{"n_layer": 8, "d_model": 512, "n_head": 8, "vocab_size": 8890, "norm": "rmsnorm", "norm_place": "pre", "rope_base": 10000.0, "rope_fraction": 1.0, "parallel_block": false, "init_std_o": 0.0365, "lr": 0.0086, "beta1": 0.9, "weight_decay": 0.0, "doc_mask": false, "dataset": "wikipedia_en"}
Each number is 128 + 24 x the weight over its row's rms, rounded and kept within 0 to 255. Layers, rows and columns count from 0. The size above them is the row's rms in percent of the matrix's.

# layer 5 MLP up, 1344x512, rms 0.0436, rows 895-911, columns 192-255
size [108  96  91 106  91  91  99  85  97  93  93  92 104  92 107 108  92]
[[114 158  95 117 139 121  90 122 155 114 129 120 127 138 121 113  99 109 114 125 119 157 107 129 180 157 126 172 130 155 127 123 135 108 110 100 119 142 108 132 147 139 151 137 140 123 144  72 130 123 117 139 153 114 102 100 157 125 152 121 144 124 149  98]
 [116 150 166  76 145 179 143  93 140  85 189 138 130 114 124  73  74 117 113 144  84 120 155 146  89 109 129 137 127 134 121 163 142 150 100 135  77 184 157 132 108 167 123 169 114 103 101 117  91 115 162 147 120 127 122  92 122 134  98 131 179 118 122 165]
 [114 133 142 142 172  87 115 149 178 125 117  94  99 152 109 151 164 151 128  88 162 158 137 135  98 111 153 125 145 112 187 122 117 189 126 113 141 146 144 166 151 154 155 140 149 121 121 142 143 131 145 117 152 129 112 121 152 139 103  98 117 165 131 102]
 [162 155 105 198 120 170 155 166 142 140 175 130 124 121 132 123 113 113  86  86 109  84 136 139 135 156 151 144 107 139 150 138  96 142 143 126 110 160 127 115 139 101 123 156 129 131 138 146 132 140 189 148 158 155 123 181 109 135 100 118 148 178 141 178]
 [129 137 133  95 177 105 207 111 116  86 165 165 117 110 156 120 113 152  96 132 104 134 115 168 106  98 158 137 129 139 135 148 105 131 105  81 117 137 110 134 101 137 112 153 138 142 128 149 109 114 124 147 149  82 169  99 138 124 119 112 149 128 154  98]
 [149 127 139 108 150 148 159 129 118 106 134 117 111 118  96 119 137 102 132 162 118 144  78 119 123 137 111 131 133 138  87 147 158 113 138  95 136 132 125 135 125 129  79 115  74 138 151 159 110 122 109 122 148 119 167 135 105 144 131 132 149 164 134 154]
 [ 94 115 154 111  98 146 176  91 123 111 183 154 126  85 122 102 109 142 131 113 109 108 113 141 154 147 169 128 133 152 126  87  95 136 126 131 136 125 159 134 111 169 126 158 156 121 162 127 133 100 139 129 129 145 143 136 143 113 115 153 144 142 157 168]
 [145 141 129 140 147 119 122 148 172 143 116 102 129 138 119 108 114 133 166 157 142 190 111 135 108 149 101 118 110 150 192 110 111  67 144 122 143 137 156  75 163 114 104 142  81 141 119 116 120 102 129 167 152  88 117 151 120 139 127 130 110 104 115 134]
 [105 145 120  90 174 120  91 164 128 130 136 102 128 142 116 126 121 168 147 156 121 125 102 130 132  50 120 158 136 116 152  94 132 144 162 132 121 105 129 129 139 148 151 152 139 148  89 144 135 145 138 136 125 109 110 129 151 164 149 154 124 111 122 126]
 [ 69 115 142  87 181 157  91 111 110 117 125 107 107  79 133 162 115 127 127 165  70 166 133 143 137 141 130 129 136 152 134 155 156 149 120 110 149  61 143 146  86 140 119 132 128 122  89 150 111 151 160 145 142 145 107 127  93 179 156  96 139 139 167 126]
 [110 121 120 115 119 151 142 106 173 111 164 183 139 164 107  76  86 167 117 105 123 109 130 145  84 118 102 140 147 148 160  95 141 133 117 123 136 147 129 158 112 122 101 149 144 116 143 151 111 103 101 117 127  99 119 129 130 198 179 146 136  99 187 118]
 [158 167 136 143  93 109 114 138 129 101 170 116 149 114 117 115 113 168  99 165  77 111 102 127 181 128 114 148 151 137 121 152 167  78 161 185 125  92  95  89  96 148 150 142 138 118 145 145 123 104 137 156 149 104 119 121 116 141 161 139 116  99  83 115]
 [ 88 166 156 141 107 126  86 110 124 149 108 139 158 159 109 183 134 126 110 130 111 135 121 135 122 162 135 160 139 140 109  96 122 148 102 151 150 122 151 102 145 131 130 131 130  99 132 162 100 137 166 125 121 150 130 145 127  78 138 114 157  85 130 136]
 [126 116 111 108 114 135 150 184 116 139 118 111 138 135 134 114 110 115 119 144 120 124  93 151 134 127  95 124 115 141 137 123 119 134 154 139 157 140 173 111 151 111 128 146 146  88 115 157 153 138 142 129  85 132  97 140 118 125 105 142 104 109 161  89]
 [ 76 108 107 151 103  86 109 138 130 167 109 127 130 167 130 120  92 118 140 149 134 150 122 142 114 155 134 129 128 111 194 103  86 100 130 135 125 112 125 102 139 152 105 153 137 127  95 107 165 145 132 135 140 134 106 163 154 114  93 123 141 104 128 104]
 [144 139 133 130  60  98 110 112 136 150 129 165 121 128  80 125  97 158 111 108 141 129 166 136  95 125 127 127 116 122 134 123  79 112 163 127 109 123 109 156 149 129 113 151 131  87 105 159 136 123 126 142 165 156 103 115 119 144 103 126 113 137 110 126]
 [155  83 133 141 106 110 158 135 152  94 187 106 140 148 114 128 165 106 137 107 125 171 109  99 158 157 128 186 191 115 140 111 149 164 117 149 134 129 133 111 114 131 143  80 182 162 127 137 165  63  93 136  78  68 130 123 117 143 135 138 112 130 137  92]]
# layer 5 MLP down (transposed), 1344x512, rms 0.0421, rows 895-910, columns 192-255
size [105  98  91 104  94  94 101  86  99  94  98  92 104  94 105 108]
[[126  78 108 107 112 101 114 129 111 120 134 143 118 107 139 129 117 133 102 100 156 152 112 125 161 128  90 126 134 110  99 143 118  87 125 120 133 121 176 110 163 144 140  97 103 115 105 159 139 132 112 195 130 105  99 179 142 117 151 110 112 142 154 112]
 [148 167 111 152 121  75 139 119  80 126 115 105 105  98 135 101 146 161 207 142 124  93 130 148 137 128 100 117  87 138 108 156 142  67 132 158 116  88 108 119  79 119 122 125 158 137 132 164 131 126 112 112 106 109 128 122 126  88 125 101 114 153 117 114]
 [127 124 119 126  92 169 123  86  82 164 142 164 118  82 133 107 136 104 110 134 123 102 122 154 124 149  69 124 111 125  76 141 143 102 139 159  90 135 138  86 106 140  94 129  97 140 135 143 121 130 130 153 118 151 158 137 141 148 128 118 127 104 103 134]
 [134  93 167 135 137 165 106 150  92 115 102 175 147 160 120 109 121 103 110 118 109 143 133  98 156 133 166 140 120 106 123 107 163 157 129  94 131 133 174 124 102 140 127 100 172 141 111 133 125 173 169 120  98 144 169 125  91 132 102  96 104 102 141 130]
 [130 176 114 152 161 147  93 153 130 133 112 121 135 111 113 102 119 135  81 144 112 136 146 131 148 129 104 133 132 106 129 122 130 163 165 143 106 112 126  84 152 147 111 142  95 131 115 127 150 124  90 133 115 158 153 114 152 118 140 165  83 133 133 112]
 [161 133  86 134  92  88 107 141 105 142 167 118 120 143 173 110 146 100 146 123 169 161 144 140 100  98 145 136 105 128 141 138 102 137  99  88 135  98 161 151 104 123 122 144 202  81 139 117 137 109 109 130  65 152 136 100 112 132 169 103 138 111  99 109]
 [173 144 109 135 135 138  95 115 124 127 100  96 108  83 137 130 108 151  92 146 134 120 198 106 147 115  90 131 141 103 137 140 145 170 122 145 105 136  84 134 138 110 121 120 110 118 115 149 128 131 154 133 149  94 153  83 136 130 140 110 114 182 130 146]
 [110 115  90 151 118 100 108  94 121 112 102 146 128 124 119 142 145 153 113 135  94 105 120 137 177 140 117 137 116 155 107 146 135 140  97 114 158  82 105 151 109 162 124 130 160 123 131 104 129 137 100 131 111 106 145 131 107 164 154 137 127 129 168 112]
 [142 181 127 124 130 143 123 139 132  89 101 121 134 177  88 165 133 136 107  98 139 142 143 123 183 133 115 133 134 168 151 142 101 142  91  97 159 133 132 124 128 101 139 106  96 108 108 135 137 126  85 117 108 158 130 114  98 113 168 117 110 125 130 133]
 [171 127 122 131 116 122 129 102 135 121 130 109 182 124 139 172 112 108 125 130 155  81 156 146 158  97  99 168 154  78 118 142 122 132 133 169 112 167 103 132 128 106 112 162 152 155 165 129 135 140 138 146 105 126 153 126 174 109 119 139 125 154 104 117]
 [134 112 121 137  78 143 114 147 116 140 147 112 136 128 124 105 196  98 125 114 130 153 112  87 138 172 112 124  99 143 144 136 112 178 131 184  96 133 115 113 141  92 103 122 132 164 132  84 102  96 118 144 118 147 108 113 110  93 137 155  99 139  73  90]
 [115 107 111 152 129  82 185 130 142 114 157 109 117 118 117 133 135 158 123 112 128 124 163 124 112  91 154 149 110 143 139 138 126 143 129 114 124 129 128 156 116 127 114 142  95 152 139 118 145 117 105 140 105 118 139 125 114 148  74 135 134 151 174 104]
 [ 84 147 124 109 130 121 114 182 122 142 149 152 126 146 154 134 145 122  89 129 132 116 182 132  79 152 105 136 127  83 131 131 102 152 115 175  98  86 161 115  84 111 123 172 155 168 130 125 141 133 175 120 128 141 164 130 115 158  97 102 127 156  77 122]
 [127 126 119 146 122 160 173 143  97 120 101 128 136 127 139 109 201 100 108 122 150 145 122 137  97 174 164 153 119 109 126 116  94  98 121 132 109  95  87 151  93 124 146 109 136 111 119 150  91  98 137 131 117 151 108 140  93  95 131 150 156 134  98 117]
 [108 103 133  60  93 151 146 108 140 153 120 103 149 182 129 118 117 124 143 137  96 128 108 156 191 117 156  97 111 193 145 136  86  99 137 184 148 108 125 139 142 125 128 131 111 106 145 138 134 118 139 143 151 140 101 126 128 135 100 131 129 113 151 137]
 [136 144 133 159 121 129 158 161  82 167  76 116 153 112  96 155 109 120 136 149  64  96 137 125 110 161 103 130 145 162 128  82 113 137 216  91  98  96 156 147  74  97 126 145 144 148 163 121 117 107 115 121 107 115 115 171 140 135  66 137 138 126 163 186]]
# layer 5 MLP gate, 1344x512, rms 0.0405, rows 896-911, columns 192-255
size [ 98 101 105 101  93 104  88 100  92 103  91 102  92 103 110  94]
[[144 124 108 163 150 176 114 116 106 151  96 131 112 144 138 119 122 136 155 137 135 144 155 132 122 168 172 125 119 150 124 157 140 100 138 146  72  77 105 128 137 101 148  91  96 159  80 101 150 202 104  74 128 134 155  99 185 129 161 115 102 129 143 157]
 [134 157 139 127 136  83 124 161 150 116 129 126 158 167 129 147 104 154 149 121 171 125 126  72 147 132 141 114 166 126 146 127 124 169 147  99 150 115 168 172 109 131 155 106 137 117 157  97 121 136 134 121 107 165 107 100 160  90 170 105 135 150 102 124]
 [165  82 117 110 163 140  91 125 118 137 118  94  83 114 186 142 153 161 160 128 133 172 116 112 134  80 140 106 124 117 109 115 117  64 128 146 108 147 151 137 129 144 115 131 140 134 118 123 123 127 140 112 121 164 159 114 149 120 138 155 132 129  93  73]
 [174 158 147 131 150 128 170 121 136 107 131 137 106  97 110 170  78 109 144 155 148 107 101 115 133 127 142 145 126 121  94 122 145 137 152 114 117 159 160 151 162 142 136 133 135 129 130 132 129 129  96 172 173  94 125 119 116 150 131 128  82 151 100  89]
 [ 91 151 149 139 105 128 119  85 147 144 138 117  85 150 119 111 117 192 139 119 122 120 156 111 133 129 151  73 121 123 164 144 114 103 136 134 133 131 173 120 117 106 137 135 123 156 144 126  83 170 121 107 163 148 102 134 162 128 128 124  88 134 114 148]
 [126 105 130 127 153  98 106 106 167  84 150 148  95 151  90 154 150 118  91 108 126 110 104 114 158 125 137 140 122 139 109 136 131 141 103  97 151 144 119 118 121 143 139 142 123 122 115 155 139 145 158 166 122 167 175 121 132 123 107 116 111 126  86 154]
 [132  92 134 134 136 137 124 133 127 134 151 152 121  95  78  97 139 130 130  99 125 167 164 103 137 149  91  77  87 108 126 118 110 133 124 149 106 113 113 116 146 131 134 118 139  90 104 144 145 112 106 137 120 150 122 125 120 148 135  99 141 137 115 126]
 [155 181 131 165 126 115 113 134 135 120 153 100 142 107 146 103  90 165 130  80 103  89  95 100 106 185 115 130 159 162 118 113 126 141 155 137 105 143 109 146 126 110 176 113 106 159 148 100 115 178 109 113 141 114 103 138  99 182 140  92  96 111 127 106]
 [ 84 168 124 127 109 134 118 124 143 121 109 131 149 163 175 107  84 122 166 127 125 119 121 157 129 151 144 146 160 111 151 112  71 153 141 123 153 121 138 136 118 126 117  91 123 153 135  99 112 169 103 107 104 116 176 139 164 182 127 123 108 143 121 103]
 [103 116 134 146 120  92 134 101  59 138 153 135 121 101 150 147 184  86  95 104 106 123 118  98 138 101 151 151 128 136 154 159 122 131 104 141  93 113 139 112 142 137 127 142 112 116 118 130 115 153 172 187 105 158 138 152 145 149 138  94 119 107  95 157]
 [149 119 116 102 151 168 183 135 114 138 142 152 140 120  96 161 122 163 141  73 124 130  81 121  96  99  96  96 104 134 137  89 109 112 102 114 136 110 123 115 147 110 128 113 126  96 145 171 139 125 192 100 144 142 146  88 121 129  90 115 147 120  79 102]
 [148 116  84 125 117 129 135 121 119 152 147  71 149 119 121 173 146 128 195 139 107 134  90 148 136  85 133 121 104 161 112 138 144 128  95  99 156 166 101 112  95  95 130  66  80 123 135 103 131 136 112 108 102 125 129  86 153 118 111 110 144 114 156 133]
 [108 128 154 143 112 127 174 126 103 100 148 114 112 108 133 133 125 146 118 124 113 119 169  96 167 135 118 102 107  87  98  86 106  85 138 112 100 118  94  97 193 148 124 107 132 114 135 148 129 143 166 159 123 119 132 116 138 103 106 116 127  95 105 142]
 [138 105 115 153 135 179 117 150 110 126 110 104  72 133 183 125 154 146 122 109 128  89 160 111 151 112 135 170  97 159 139 145 134 100 129  72 109 146 121 138 154 127 144 148 126 126 114 121 137 138  81 140 140 150 126 128 122 105 121 138 148 138  79 171]
 [ 85 144 115 112 121  86 116 104 133 158 124 124 109 198 138 139 106  99 113  75 154  48 105 142 126 118 184 133 102 152 165 114 128 166 115 161 132  76 130 148 117 135 154 151 153 113 103 124 113 175 158 116 127 121 137 153 153 123 135 119 116 143 138 172]
 [118 106  93 145 133 121 112 149 152 121 104 116 132 126 116 146 148 105  99 153 122 156 123 130 127 132 144 163 122 120 102 131 176 140  91 127 129  93 153 148 129 169 136 139 136 156  96 121 128 138 104 145 101 128 152 167 125 111 116 132 136 100 125 160]]